config.yaml
num_hidden_layers: 8
hidden_size: 96
num_attention_heads: 3
num_key_value_heads: 1
head_dim: 32
intermediate_size: 192
vocab_size: 2048
hidden_act: "swiglu"
norm: "rmsnorm"
norm_place: "pre"
norm_eps: 1e-05
positions: "rope"
rope_theta: 8000.0
rope_fraction: 1.0
qk_norm: true
attn_scale: 0.177
bias: "none"
tie_word_embeddings: false
parallel_block: true
extras: ["capped logits"]
init: "uniform"
init_std_qkv: 0.0498
init_std_o: 0.0
init_std_up: 0.0498
init_std_down: 0.0
optimizer: "adam_atan2"
learning_rate: 0.00267
beta1: 0.9
beta2: 0.98
weight_decay: 0.11
lr_head: 0.0112
max_grad_norm: 1.0
warmup_steps: 573
schedule: "wsd"
decay_fraction: 0.931
decay_shape: "linear"
final_lr_fraction: 0.05
batch_tokens: [8192, 16384, 32768, 65536]
max_seq_len: 2048
doc_mask: true
train_tokens: 101400000
max_steps: 4237
dataset: "wikipedia_en"
Each number is 128 + 24 x the weight over its row's rms, rounded and kept within 0 to 255. Layers, rows and columns count from 0. The size above them is the row's rms in percent of the matrix's.

# layer 4 MLP down (transposed), 192x96, rms 0.12, rows 108-118, columns 0-95
size [ 80  90  83  84  94 155  84 111  91  86  86]
[[128 140  95 132 136 105 103 143  88 176 151 131 132 185 175 136 136 164 128 108 169 115  95 142 105 139 173 140 123 140 115  95 135 145 161 124 129 149 155 143 121 110 110 128 147 100  98 127 167 141 170 121 116 124 152 117 116 157 142 131 125 134  97 135 141 164 127  99 136 121 101 139 159 119 138 169 155 152 100 114 150 136 138  93  93 156 185 179 156 147 113 164 123 134 108 119]
 [109 137 164 154 123 100 124 135 182 110 127 118 105 128 133 114 131 106 160 146 129 126 152 149 146 148 131 136 111 137 118 166 113 146 128  81 127 141 138 129 150 130 155 106 146 132 156 106 146 110 126 188  84  85 153 131 156 101 125 159 106  75 128 112 113 128 110 116  71 152 133 175 146 136 136 143 194  81 123 155  78 125 130 111 132 103 109 121 143 143 106 114 154 159 130 135]
 [159 146 125 120 142 100  99  99 165 101 123 134 123 167 142 122 169  95 122 121 106 115 152  75 160 141 123 109 117 138 150 103 124 159 108 154 142 150 102 144 100 142 117 135 103 136 150 143 137 155 164 106  63 169 110 172 120 125 148 127 130 133 168 131 117 105  95 138 163  98 177 124  84 143 113 110 128  94  79 172 131 138 122 126 141 142 148 136 114 127 138 123 106 109 137 168]
 [135 127 128 135 105 128  87 156 152 149 109 160 121 132 107 134 120 167 133  97  81 124 127  94 126 111 106 127 125 227 119 102 108 105 175 135 102 100 134 125  81 150 112 116 134  90 116 149 148  99 125 150 131 152 138 139  99 159 106 108 149 120 107 103 115 119 106 128 119 166 107 161 128 132 160 170 129 141 106 140  95 101 133 129 113 110 157  87 145 119 146 132 117 159  93 135]
 [134 153 174 159 122 117 120 102  95 101 140  97 154 171 169 116 140 127 100 154 135  92 108 144 184 100 130 146 154  80 111 133 146 135  86 135  96 183 108 132  93 138 171 116 141 128 103 124 141 118  94 160  98 143 107 101  94 165 144 122 122 146 131  89 133 161 133 120 158 128 127 151 166 143 113 117  99 126  97 140 157 141  91  88 133 132 146 136 139 104 110 124 117 126 120 128]
 [113 118  89 139 132 103 121 139 131 155  99 177 170 138 145 124 111 115 107  55  87  90 141 155 158  85 117 129 149 121 137 108 128 152 134 169 136 122 113 111 123 138  95 128 136 128 126 166 139 119 141 184 161 111 143 106 147 106 153 137 116 138 107 140 173 125 149 125 147 138 135 102 131 151 114 128  96 164 112 136 143 147  99 109 135  83  87 134  99 107 160 183 138 141 106 122]
 [118 113 160 160  86 159 154 175 107 147 120 171  94 136 138 106 130 142 135 117 119 122 136 144 137 141 130 166 145  86 125 127 131 138 183 108 169 124 114 105 127 161 122 113 109 144 145 140 137  99 123 175  99 150 116 127 138 140 106  89  82 107 134 142 116 152 133 139  89 117  63  93 127 126 117 156 177 140 115 133 110 107 127 109 148 185 132 129 127 140 145 154 142 111 163 159]
 [118 132  96 150 113 149 150 140 166 147 137 154 111 151 151 153  97 141 148 125 163 151 141 123 125 159 153 139  78 143 115 142  93 117 140 149 118 151 107 111 137 137 149  85 137 135 165 102  79 124 118 184 155 109 125 153 143 146 133 148 111 138 120 186  94 152 133 122 140 158 105 193 145 141  83 165 132 140  98 140 121 101 122 129 113  90 152 104 132 157 147 105 137 109 104 105]
 [100 124 162 120 155 161 179 110 152 116 140 125 145 108 132 133 157 135 111 111 107 130 164 116 105 117  98 107  98 149 138 154 140 124 164  95 139 130 129 167 176 180  79 172 129 119 127 143 120 140 171 129 114 118 111 134 110 125 139 158 138  82  98 153 136 123 133 149 129  89 172 151 127 129 143 138 100 104 105 118 157 175 113 165 120 133 140 149 183 128 139 142 103 141 152  96]
 [172 118 146 147 112 179 113 136 126 154 137 154 148 167 128 129  99 125 131 176 100 122 167  93 128 147 133 104 145 117 113 142 101 133  98 145 173 131 130 164 144 135 140 152 111  90 138 114 121 124 142 119 145  91  97  63 134 164 183 121 163 128  84 136 136 152 130 158 107  93 137 102 136 166 127 123 102 121 100 112 153 126 155 160 136 133 105 164 124 138 124 152 128 157 147  94]
 [109 157 126 140 113 166 133 158 157 115 116 107 167 116 122 138 135 105 120 110 139 147 151  82 167 118 145 133 112 122 124  93 143 140 158 153 182 124 140 112 129  94 104 147 152 175 116 139 134 109  92  99 126 125 123 125 142 142 115 103 170  96 113 114 128 107 123 155 118 136 110 204 117 134 160 151 122 137 132 111  80 108 113 107 123 115 141 108 162  90 147 117 101 144  63  97]]
# layer 4 MLP gate, 192x96, rms 0.117, rows 109-119, columns 0-95
size [ 99  96  93 104  69  93 100 105  92 106 107]
[[141 153 115 145 166 135  99 119 139 120 135 172 109 124 124 160 135 128  99  96 110 135  95 106 154 192 114 159 149 124 121 170 129 146 145 142 130 157 128 150 140  93 123 158 134  86 156 134  81 173  91 150 116 126 113 103  71 140 127 109 147 116 134 139 134 133 107 147 148 119 143 114 120 120 124 191 123 123 127 120 125 163 137 146 145 144 124  95 131  91 110 138 124 143 124 205]
 [101  96 131 135 133 127 164 161  77 142  93 143 148 128 105 110 131 165 138 152 141 120 111 143 116  93 101 106 130 114  88 137 158  96 129  82 155 100 178 135 147 141 135 124 117 127 125 116 144 134 129 150 140 123 148 148 117 121 114 143 151 111 148  85 123 204 133 169 124 160 155 134 146 118 134 115 172 166 106  69 121 135 152 119 149 104 159 158 154  85 123 113 129 142 123 117]
 [135 153 159 123 105 174 123 121 126 150 131  52 133 129 159 121 127 119 111 134 128 104 118 169 125  83 170 107 151  91 127 159 139 147 104 134 139 131 147 155 133 138 166 148 134 169 167 139 130 144  93 111 133 108 138 119 163 109 140 118 129 139 146 176 134 140 123 139 149 107 168 140 131  99  85  83 152  91 144 132 108 131 120 139 152 126 166 146 144 157 146 116  87  78 154 131]
 [106 101 130  84 124 129  92  93 150 161 146 144  97 133 205 172 151 133 135 150 126 103 129 130 122 121 105 107 144 130 132 148 121 148 173 136 119 129 161 147 137 111 138 147  95  68 129 107 142 139 101 149 138  87 136 155 118 125 107  87 123 183 126 147 152 101 134 104 104 139 158 112 150  90 111 118 178 112 130  89 159 124 140 134 143 121 134 130 127 128 114 160 132 147 147 170]
 [182 160 139 122 134 130 126  83 171 129 174 134 142 133 168 140 136 106  95 133 106 119 113 146 123 159 133 116 135 146 138 152 127 139 133 144 140 129 139 156 145 121 173 140 123 116 166 126 116 136 142 148  92  72  97 138 155 158 115  63 136  98 138 140  99 128 141 155 112 141 136 149 138 105 162 120 163 162 116 129  99 155 103 151 140 127 135 118 146 103  65 158 161 118  89 108]
 [125 127 187 145 180 110 120 135 147  96 125 149 148 147 134 142 127 121 149 119 140 153 119 176 100 145 138 149 146 131  95 199 145 101 155 151 165 120 130 166 128 119 110 139 107 141 120 117  91 129 154 119 118 143 150  84 145 103 101 129 104 123 151 148 141 172 140 149 141 119 138 105 101 131 104 143 137 141 147 119 193 118 153 176  98 100 114 134 133 109 133  96 164  95 147 131]
 [ 84 146 140 163 140  85 114  92  99 119 119 155 121 150 145  91 134  98 104 107  83  84 131 142 136  95 168 108 125 118 130 148 165 137 157 144 166 113 126 156 169 126 122 131  89 165 149 107 164 124 106 134 107  86 157 155 128 171 136 116 134 118 142 130 158 118 123 130 140 156 158 120 149 142 101  93 111 102 153 115 159 131 146 146 147 119 139 126 160 133 110 136 177 177 124 115]
 [156  98 128 145 139 128 134 126 124  98 158  83 104 140 132  96 129  93 159 111  70 101  97 125  90  94 207 140 141 128 100 152 120 151 118 129 137 130 138 145 109 152 128 114 126 122 177 126 162 113 163 122 119 122 162 161 132 153  92 128 123 123 161 110 153 120 161 151 167 140 159 122  82 105 139 121 107 108 121 137 140 138 112 104 171 147 114 135 134 126 134  86 164 146 111 118]
 [ 93 161 158 117 156  88 166 129 154 146 193 140 137 103 184 142 123 114 129 115 141 137 138 157  99 120 155 128 118  95 116 163 142 113 143 138  94  99 121 129 124 192 115 165 131 119 150 137 141 143 137 132 157 124 177 166 161 120 121 115 122 139 131 132 108 113 127 109 110 111 117 122 139 130 176  87 150 124 156  88 137 138 154 161  99  90 138 172 153 111 133 130 118 111 110 150]
 [174  88 111 114 126 144  89 116 103 143 150 125 139 136 116 112 100  75 151 162  94 110 162 122 120 119 141 144 154 140 113  97 134 111 114 112 172 160 153 127  97 152 149 132 130 107 115  95 149 129 111 123 159 141 154 128 108 136 118 115 119 147 150  91 168 150 105 182 159 111 155 135 121 116 134 148 147 143 119 146  96 113 119 148 140  93 147  82 124  99  91  83 116  96  94 171]
 [180 138 121 158 144 107 115 136 113 143 118 140 117 153 141  99 135 112 135 149  95 114 113 123 132  81 134  82 147 105 108 124 156 110 124 166 198 101 159 138 160 159 129 129 133 102 161  99 185 121 124 144 151 108 145 137 130 147 116  79 150 121 152 163 144 102 124 133 106 122 141 147 159 105 128 151 186 153  92  95 162 174 156 129 121 134  98 125 147 125 141 128 134 125 124 110]]
# layer 4 MLP up, 192x96, rms 0.114, rows 109-119, columns 0-95
size [100  86 100  97 126  87 116  94  95  88  91]
[[127 100 130 158 125 109 146 138 132 118 147 127  76 111  82 158 143 121 101 136 151 139 103 131 102 147 140 175 117 175  86 140  94 103 130 103 120 160 215 151 143 132 153 149 148 153 184 126  94 118 120 109 111 147 120 134 135 124 139 118  79 129  93 111 104 148 132 138 126 138 112 138  94 113 137 142 133 122 115 166 108  89 138  85 135 141 104 122 159 138 120 127 102 141  99 144]
 [140  84  96  88 184 159 114 147 138 140 114 168 149 138 158 113 123 136 141 103 108 126 133 122 118 104 156  91 118 106 154 130 162 122 115 102 179 109 148 122 111 120 116 134 132  70  81 115 121 175 105 132 138 124 140 150  90 132 112 148 150 152 159 124 117 187 128 118 153 163 137 124 128 135 143 140 144 132  54 143  85 135 119 119 138 118 118 145 130 125 107 130 141 155 157 147]
 [134  94  69 126 117 108 111 133 127 119 144 205 130 132 130 115 131 132 126 102 135 120 129  78 116 154  87 107 106 160 104  81 148 112 155 116 122 118 116 130  89 134  92 111 146 155 109 147 153  92 152 105 121 134 131 112 107 119 146 114 124  82 113  75 124  83 105 152 123  86 114 140 139 124 154 141 107 147  96 131 160 166 139 108  92 139 143 123  87 102 124 148 127 120 136 153]
 [142 123 180 100 134 148 152 132 119 117  83  73 166 125 115 112 119 137  83 150  95 112 168 160 163 106 126 156 158  84 156 148 154 133 104 133 165 147 111 118 108 118 109 117 114 127  94 143 165 147  67 121 127 137 117 126 163 117 138 138 104 161 150  98 160 148 130 119 149 164 139 128 114 117 127 128  87 129 138 154 152 135  75 151 164 144 150 143 142 130 146 109 125 150 119 137]
 [129 121  99 141 124  78 127 132 144 146 104 177 181 130 153 118 122 140 114  73  86  88 142 132 153  68 125 140 136 115 144 112 127 154 137 166 144 111 114 105 133 136  98 126 155 114 104 155 122 124 136 161 154 104 138 102 150 100 134 141  95 106 111 133 181 119 169 141 149 149 138 117 133 162 131 128 106 150 117 135 162 140 115 108 124  82 102 132  90 108 139 192 138 123 125 134]
 [152 102  91 123 142 118  93 121 116 150 140 108 111 104 137 121 129 154 112 176 135 162 121 155 136  81 118 175 122 105  81 141 123 140 153 121  79 151 167 147 152 114 132  81 141  64  95 175 135 117 136 116 132 123 139 121 159  98 131 157 112 126 131  85 101 155 134  92 119 119  98 141 161 119 180 128 168 150 152 138 129 114 123 106 141 108 149 109 109 124  97 114 120 139 120 129]
 [152 138 107 165 111 140 137 156 153 124 129 137 115 111 158 120 146 107 130 112 137 148 109 113 136 162 138 162 120 134 117 132  69 149 150 140  92 177 127 109 148 156 137 102 134 112 169 123  83 110 150 113 147 137  96 131 176 108 163 129 119 114 137 123 101 123 122 146 135 125 142 130 112 164  93 146 139  94 152 122 120 126 142  93  78  84 151 148  68 101 140 161 107  80 129  85]
 [122 131 161 116 144 136 129 154 139 134 114 153 139 150 110 121 143 150 145  74 142 156 118 125 130  82 123 156 148 162 114 161 145 121 101 165 147  61 123 167 148 133 113  80  96 141 145 103 111 152  92 140 127 103 104 126 163 123 111 122 151 135 141 107 125 155 115 127  86 101 134 115 124 145 100 109  94  96 165 111 151 100 116 154 157  91 115 181 120  94 143 135 152 145 153  99]
 [117 109 183 110 133 181 132 109 137 107 125 173 172 138 104 115 120 119 106 112 143 145 137 120 116 137 139 128 123  76 134 160 123 118  98 159  96 108 177 158 123 105 133  87 113  77 123 113  92 135  92 124 120 141 132 106 148 162 161 114 137 107 139 127 116 176 174 159 141 132 121 122  85 118 101  83 141 132 113 138 115 144 112 134 167 111 107 123 107 116 129 125  99 181 115 132]
 [135 130 159 128 159 124 132 128 143 130 107 107 119 140  98 124 145 132 150 134 122 148 139 114 124 155  68 162 114 124 150 158 178 109 122 142 157  58  96 156 116 123 120 143 161 152 154 122  78 141 146 125 125 132 114 109 102  91 146 103 200 122 105 160 128 172 135 131  62 140 121 119 117 115 137 126 156 171 117 160 157 113 139 140  92 146 148 135 133 135 127 152 124 132 151 124]
 [105 138 112  78 171 149 132 114 137 148 133 168 138 119  89 173 105 132 152 125 144 111 136 141  80  99 133 175 115 134 118 156 134 130 149  94 148 147 118 121 120 108 126 103 132 147 146 112 132 108 101 147 142 131 142  89 164  90 159 157 119 140  98  93 142 159 126 114 134 186 128 132 124  99 149  91  79 127 123 115  95 106 128 138 182  90 159 156 123 126 100 139 136 141 128 162]]